config.yaml
head_dim: 32
rope_fraction: 1.0
init_std_o: 0.00895
beta1: 0.93
warmup_steps: 29
batch_tokens: [8192, 16384, 24576]
max_seq_len: 1024
Each number is 500 + 40 x the weight over its row's rms, rounded and kept within 0 to 999. Layers, rows and columns count from 0. Numbers have three digits each. The size before them is the row's rms in percent of the matrix's.

# layer 11 MLP up, 512x160, rms 0.247, rows 22-35, columns 0-159
080:507464489530457454540447422456534531511512554543536462511532485551491511484531539495506509499539452462538575481522541464490491498468497579541457518543502458549525479441555514497463563550497475399490512496497463529488511541541558406509513463542525597509546479475481465441541518530542467513523440466476546446479450543479532484529524574546500523606568529514489454485509545483404488441476571491541557518494534490580519487504571523546480514524517529463548536454472530422490492557510427
076:440549470494457447494554494518501510476442494526485463502469492523526459466498620500491526433569519470535485451467526531533470474489443561530519504521468526470507476479514533509524515543577471474535487547406512521462542460524516509454521505609502518491451495410495472506560496552490511513427461523430421492473471489521558474399498535540564494499436539461501506508550525475457513548442473461436444484495497542551440441521507457580503425461481402506477497575505458505479534536526516
073:515512498511468480518491540503487485483504483521479459446481424533504454493552561562512487514504461446489434552450442477516413503548511488498455506504418440497483512562540473490491494516529492426464529468495478547476448535459528541469489517535511458501482556423397477517561509528504536534499487546441567379495488450433461511530551484445576504465465512474506504533447502482552440496483618492475545477470425544438475515519491459408489417491491463500490491508500457524471552525483415
116:562501503489474466502495566410528546518545540486467553470503454517523571517482507556478468444439522467511534492522490503524464494455475491427492550515477469471520438466482470530528531498544514455583522543491544500463483448536549434543460503497447498634421573519446481434471563455468532499474494431482507533449418522478422505481496471470481483483446469476399551516464490492414511493499500509540543591505473546479460506560461516570556531460516526470538524561503500514486493449502470
081:474485485485540508477458543444524473532451535513527510467529470479452493487490491508525453547483503466420528581506474508512492528476480563508504521507399544525483551459499546460571502513488498548470473473528565572517613526500511504510529382430516510505457558561466467516566556432510522524461503471540474619540511534515451505503497556536527483479514489553422550548486469425459508554494468452507461455471482540474541468504453450483460552485539536513431433508488440535473558440544485
106:507528478497540472558490596537507489500428496525555577564539526496568466466555496461424489527471497425483497450600510509514468485560510546443491501440484537521510465436492438519499515543494550522483514575468509523449553513447472592473463477538492526503516446445473471476442523479484535533517534538486494540514527489491443541463533627494495511525487529438515438536488484491482447439426544529550535454532524531540438458563488481546508477517491500464404503465542443525514509467431514
089:465509509496555552540521516394410422520465531526490527444553462439508475514487532457516483513514418612452478508478539534503482489591505530446501551444572486443507499521517454542516509492578495523458515518490589471429442529479494508427508478502441466475500519487540423494443460542550462461445471587539503462508520540521483532606474512516391516534415525521495449497489529484513521417519493499480487527470450480483513519507485463525511472515494505533466530461455477473523477526539493
119:530499505476523488493550492457478563527443514568526491499520571570559471435573444490503540562494468462432538508480569495484490518460472485536447488441551520538518493523534440466510499539488453531550604599500460552449480524486451516497520477526522478494479474441557509553559499526525494552460524594517495459500534465548431543578470487465432497500610498503473518484470497435519532450563566524480557574519555505518494515474490507460458464542469538439532542485480429522477526540495512
121:505491584527460447488497484503482584548554474554501512571527499509492556481512465437491521528488563454492507527516480514567428451515505525523467511543473479542446551524537506557472504504499474508508487454476491497386450471506478498532581519459553511440514492474433462496488461522490520543471521494525420483441535521527442466565467497500393479558478433493521463483498468451416512490548572514495532474545535551536490520485521589615471504514537553504517575489513486446517603518506457
107:520542537470541496487520536447469499521489535544486485499540519480474548534513505485481521433491441485526571479447468500527543344509519465541467490542554532507525533517464550478491486503503492494522386435496527451494443419479470516516488453532564459547574453483475495531485537516513511493452609426506533572578483475424479482456466507555523541482439459520503492449523515542500491553569509546501499507517537429453539567490465571547550539516548483521430537464515505483522509459523561
098:531450477456433497479370496535500470536509505470528508500569445491502444490461502479562503431534537491532401511525481536470481465543562413492471538527510503555560565567479529535530492482518551482497506464503503565499505534480403486608518429506553550539507600503492490481479578514476500516485486495497500421504517472546475524501515485566558514530480561475491549413535566493492542516563490451493458456521519560497496468503481494409469475543570506526483446495537538481520507522517462
045:531566458491536552593470524549473499533520490502601506547522529545478450537518508403467541519554513509371515549472479513497443514452517484558504567577491527508547433499511470511492536442494535540489466503545523539480488429498437469547587523516499533518513450439508458471480496473492509506531442496562530527482538490477509526475476545435516419481472420520544448451372539539470494482530524545508469562500544520472498464519547507424499428540461505511494544483485512491487457518528512
139:427488561463471510528540482515480508434586482467508549517526413463455448513472473486514381463556521487526500538567524506496427480522487432490590582485456443494479569497522494446520492515490560457549525430552439464442495518491467540494532508519505409425465527445513515490600487490526497506476503516558540517452563464514527555568478550523574521561581476477471531539528494461494514538499468482521496439459551505503480524496499507459515590496507461524503517510470531458520482509560520
096:508446515531500531471456526501456474541472485552552503476496494522525521549497540464593483555499554464502496512523527476492460547453506580542561473492598490477483546511459459493476455502530463489444529482511440509471479509585469541448473579528551503533480521517581435495505485508510518443536479440519559501532462570503455440504453471529441560471599520416535543465499513487538567527542496490517494575523557552443541516526512544474464593523481409460483522490418480529490461456446493
# layer 11 MLP down (transposed), 512x160, rms 0.145, rows 22-35, columns 0-159
095:470579527470551547505465500487478437476503506512526514504517433506461549432553482537602483497530549493487521486509491512473502467474512541521552546523460498555506457486501515544436424433517570488550580538592467542532516553502444549516506481511570466425409531507494483547419465529450569484497498572470550481471419479505481482539445521452472506480436496594524457511515470500520494430567453519564475571457533467472556531544465556506505461548513530501514491503484493530558508490530473
076:474501511475515571468455492471462514422483498556494449510495527477493519523531606508556521523487489556467474561449503538445504518589412528554498484465480407482452500504531589517535569532479496523515503526489473423560458502531399477464537553528516467549447446525491478482476498542445540475520510557494559536512455546464467542469515503501458481525515462470521480510552534457554454485476490506450509506478532515548559509413498555437429453480490456509421525435524530438494527419464458
082:507466507481491545463490492468492483509410476481498470516429557493421519475488476454447521478473431505503517549548475518448551492445458520526475583512515492466487492405490561515519436532551528528538531502508486443466434460520460506575459489460537506459497466417430504495456541442463477472488445477565402562527510491518508518528397479500438484533573517539448497516495481444447522504458428513598475483505460538515515517468512442558484476489627474488518471504492511527494546513543543
104:416470505502449583514547503568500510465525530519561475536514470461491432527521474482548512565507602587536471492418500434457524518558515497526503486492574539467502514525444526540463488576528488485486512542464450452516558418460460547508515538525518447444508404535541519485558521501523525484502458568622459491482563487511548505511540478535483453519525475529484502547479524470518434468445503526532482470460548539556453513443434448485492518479482469517450445418500472520476513495453510
089:465469507540549446541503477472496536429507460436447492518516508522520543491535440485560531434515552538415513441471529517560565525508575461393504507424535513533545520457501487551540479587447488496479471569505478456494478442531465530478524535468448507533481535564490401506465494497529454528499501481553547485473480481505528447492506518469521535485501499530536449514521490471548553548545464465428503572502465545527503507454484480490553596463481383510484538486472524599555500549500519
103:505498551551511477452542510475495528551496576474470484419481503444437495453487507519508535483429478470557492525501529475479511433413513456524502483517496564513517485529526558475507473473484549491461525448462528444563472446439465487514481578413516516487537502533589529478465552442515497441510467503466511471518425520581570521484482550526508537496514507520475472549480517462402428578481470468453516520466429502567505586414503486438500545491471466530513513460410549550532521490543474
098:515479418454472547534518477555561511554542481509464557487478505491501505447500510503508483440564524464494531517479528479443429505508476489562448570485479481530421557565523494482534474458430437528524527519420579472468534522571429575511463501482447537586481518559495491573536444492514497505499503443517493475487499499504491604467523568505443455459506497550488531476486529538521515379534525505423563525479522437467516500494550460483471544543507521483513553548516472571520465456542464
112:498543513458480518475469498522468499447517447530471431495466480499397431508483560533481559473495556497518468473583514485508474467478580472564523466528500513486518429479508449559507549467531560584490462462522480532485515527542526543535407507520459523495481483475525491427487512513427531520545461498432461544510441414549501528485498489517497477555493541506498526439490410518470492478531466572536433405497469466517494570520503502551590548454529444599554508510517571518494460480505482
103:477533498456521518525517535478504462526477577508486548403556520511556406523499538508455470461475452458541508494487503518459589532505501509459517502492456480490585463501446493469519523501436548512477509542503495442547533495515516506478459514453509420586538499496567513493429575457541529522418518529469489532506472499518550575465516427467503443417559563498513475514460522491569530568456490577443464576469474491535495533534491466455487433531509437450488435477538517518519446437549534
112:477490475502473493558511425453483523497494502494489518510492531477471514493489505480524525537455484508501441507504541489560605541533512482448538511520549500479472465491470463460488508566553488477540489564536453502438540536552557575476491418455501575518523542512466530556474548459523477579535485458547522436545485484452515501552510447538519495498410468394546477469505458483496471435465568509554491518521509503493459449460542505430432540513573462523440546586483533482551515490575388
106:582416525512522466514463448587542517449434529614502470470539497465534588520445562524505467512538500453521559527515472560498522536483453538482489550529552526531533499523500537528539492508525533493482570558517442411406472470454508569540567475519499498520497502432468465485463497504463520460504417548446465468534539513498519550559409466527467496472473480580490464528530485511425562461502492551504487515456475507428487500548568507490494448509524497462527551476521480527467513521451461
053:530547510437561474550457568494512481512466572502430490531503512463476468508448474500456451538535586508510555504515550488527485548412572467483473488470568551461480491474487457544608505446457453540441504491490530482395459457535467456538490528469546496460481511469486428521469486485515527423518431529544508490504509536461455435443491547476493555517495494455513419590562494510512538509451476482526533580479449472600472424526469478498485527542455494496537523538501493514497531506554490
114:514578472555526430440527463542479474541534497410510529546457451514502535581442497465515564352456462475514528542492517452536532454534516497460464536476483573538544496556500506516462525453593510477512462488461458605519497518564470527519595514518497518545539505539552510523450452434553478491523464517444474478519458590524491480495513456493513516500486441510500501452466497517519546492472530459510571513499519486464514475528518542503550501528506447542444490529515464601490521505573474
101:518518477501431477436476501494479488484492534445550489495530523449474522460494461534441451518520545493561508455490487504467460433434580506565456506520544497485509445521455496544507465526526465479499570499508536565486568545490482425477475512461568534466449533509455544495468523525539540448466490494566449471539527504521480523443526555472521411500472443454448459561512470558450460500510495522542495513485556489430438525538448565584575469586468493489471523457547524418438423548447506
# layer 11 MLP gate, 512x160, rms 0.255, rows 23-35, columns 0-159
073:539557510463469500524505420540487508461482554463533492473486540485417398493502611467464512484563520485449467536496452547490490473536483533585439524438519470446456477441518439480500473484479405488536514549515525591569455514522486530489537484577448507503476494493525515474522474446516539540492520457469552503523490546558486488475442499513588483470487490549564546498554545561441569499434522475402450541518467524475517458467500477528506542494479467580527492524484498565510459549488509
073:489525523476498567473537514422535510557524541521465466515472555485466506440486490529461570462474445556514493495389502509521510527439536570534494556565518444493502476511499534469532453543486539474413524489504520417495423545444544511525461439495558533427572472520517454517410551432478467486484501529444493577543494508502543490480401510500483520600476537503471525520450476494482520489524507517465525512575505491494481483456492512565476484509482570491526467508419455553577432509529496
111:409440529499549490561559550519544492479560493511534430404486529502483477530481467442503532505462553492473545512519433532478490490492441490544535554578545483403524493496441476492481496567471496513475574630512470503509459488475504556440509526412489506473487511561511475478572480500520506498513588484533535457554486478467512424511519495537431523478545503503479484544538486431513475509533578438482541488546601501473417499501458513544492556493492514509481570526493528485481517490558503
085:480425484533461516473466463551506458546410514544527468482499509496483424462513549453524475523472530528479559577457433472510473468510496571585507574532460523498450527501522551401517365425536466538541496484481469488443510481485464518499533441518513452548457536436543509532560471494468491550531487455497466590555459528476479521543563520478495430475495554496459566570510541432497441530505528517460492490451515514467532486476453497538497523480466522505493504558465458455472497461572483
105:529462487513488499527490543536545457413438501522546497516476530514470562517516501523520492532481502434506488441524553540505541473487478558499493483490509482518502533403510428450538531512497497550491476552543482544490525540520497433499505432520515521503491523467495517506596510511406506564464471398446541507473498502500513553475558514531617557493457440540480456521487449464493510500447477505587551379557507445501474498536472482601565419532485536434452527464494468501530481518451472
084:440524479486471516523432571467439448467531404540439524454490469510515543537421492486548481512503470522473533456512473539460572497518531480414588513515491588485502437418534504424499508521616500490476578483553425507507543582491522509514467521547495469501515459579562501566472512585543503486430492454459527505503488477489482535525524475457531524564526512506484499504480509531441443507488468512514470550506489504508495469491524546420511485442487449475458461530458484424524427539500487
124:524517537428521514440535497507526523500436482519470523440563531503478408499485513514609430536563520521536466496507522515474493411490539546506592509541432517481472487439529534431454560517540520493520456499550450540487560480465454502499449459457512524457426498546466534464517507470442531494496549557506470525513490550549508493449427545485485535518447474520539480453451411538512455504467526443552486519502514527534445388493494490533552481473533436447494510495578511549490476426528523
107:451488500498478572568472519561488458488488458428475510451478541462476500534474498531526501537527507502478506478430515532457588560474570473475525498510512541514523493559514460507520525457440438485387504462522429516535521463517503480539512526549568439533489441538563542537460577528475512425493550554505476526538452419456501513507535475590558553463451542448482521519531455538531484528502500500506492504489444464498483547415481483496431440477475491499534435570486488463462514545417582
118:513530486535441526528541493425519509509565503443524519508472529512540499550562480511484513460481477452539495496549530485492490484491527457511460522508402500506490607435389537518520517542549478468522548505540550566489515580492538531538484559535410501486417491576515498550496476515484462469525486523532509556474525456510437415495492478500468523590526493509453564459485465572504428386472479500516498499499441532509490562489575471458505482492471549520423477440477570464484522485529531
109:557470490486521464475511431538513498517509467513444567482534530442532474512409461484534491567499548450531486451543433515436569457500458351497510477475509455523480477490458466543494477524522501461482460467532569556473515483486479519606481471495468532488505566520462471496515502450516440500565520525430537414458532496498535594486474467496548501510460548508461514520461536484472549494552565489554455502523536492438589502498521531490463426448538511457504471492468481546608524499493495
048:600550487481551479531509520498524473513527485498474572447538497490491470529462557486462485474587517486440504491466537459459516498458516547526546491567580560543535432405473476557582492459453533504553444478511473504480463517539477535551475480503566525545451426405572473515440590471528499486602438522603522491498478495464522525563484479472583488493468473483516460535446493543475468529428468532515481543495445501494484476516519488463525451524480502496509458542550480488522472506544470
139:485560463572432486529477506544542422521504490488524484541514517553492495547493530524443462544500516498531508520497556484560454543520444527480543526554565473466459497533487526516526521532450468535546524528519420490499492533528541495466559468488549534596576478535495402476487512541411477522545496460498503576469456476453472520471480528497532512473529501544529607471454478529514488487556563505507511435523492567468575511517522578515551468478516481544567611546406482443504510548491468
107:451510483529478474542542449517548475430554509413516475467460491520549503444482519532400495440513495532490483445434486543486542523489525464465508574482443461505503409527578535523557569548537532500493531489468505556516535565473506390418440427533540500476512482487463500536511494472456498499470479507475489511487529500484538489497540484502506442519412485471499549492465487584533544520473560520458484504528481510487393513490483473476552455412471515582446451436509517445446490498433499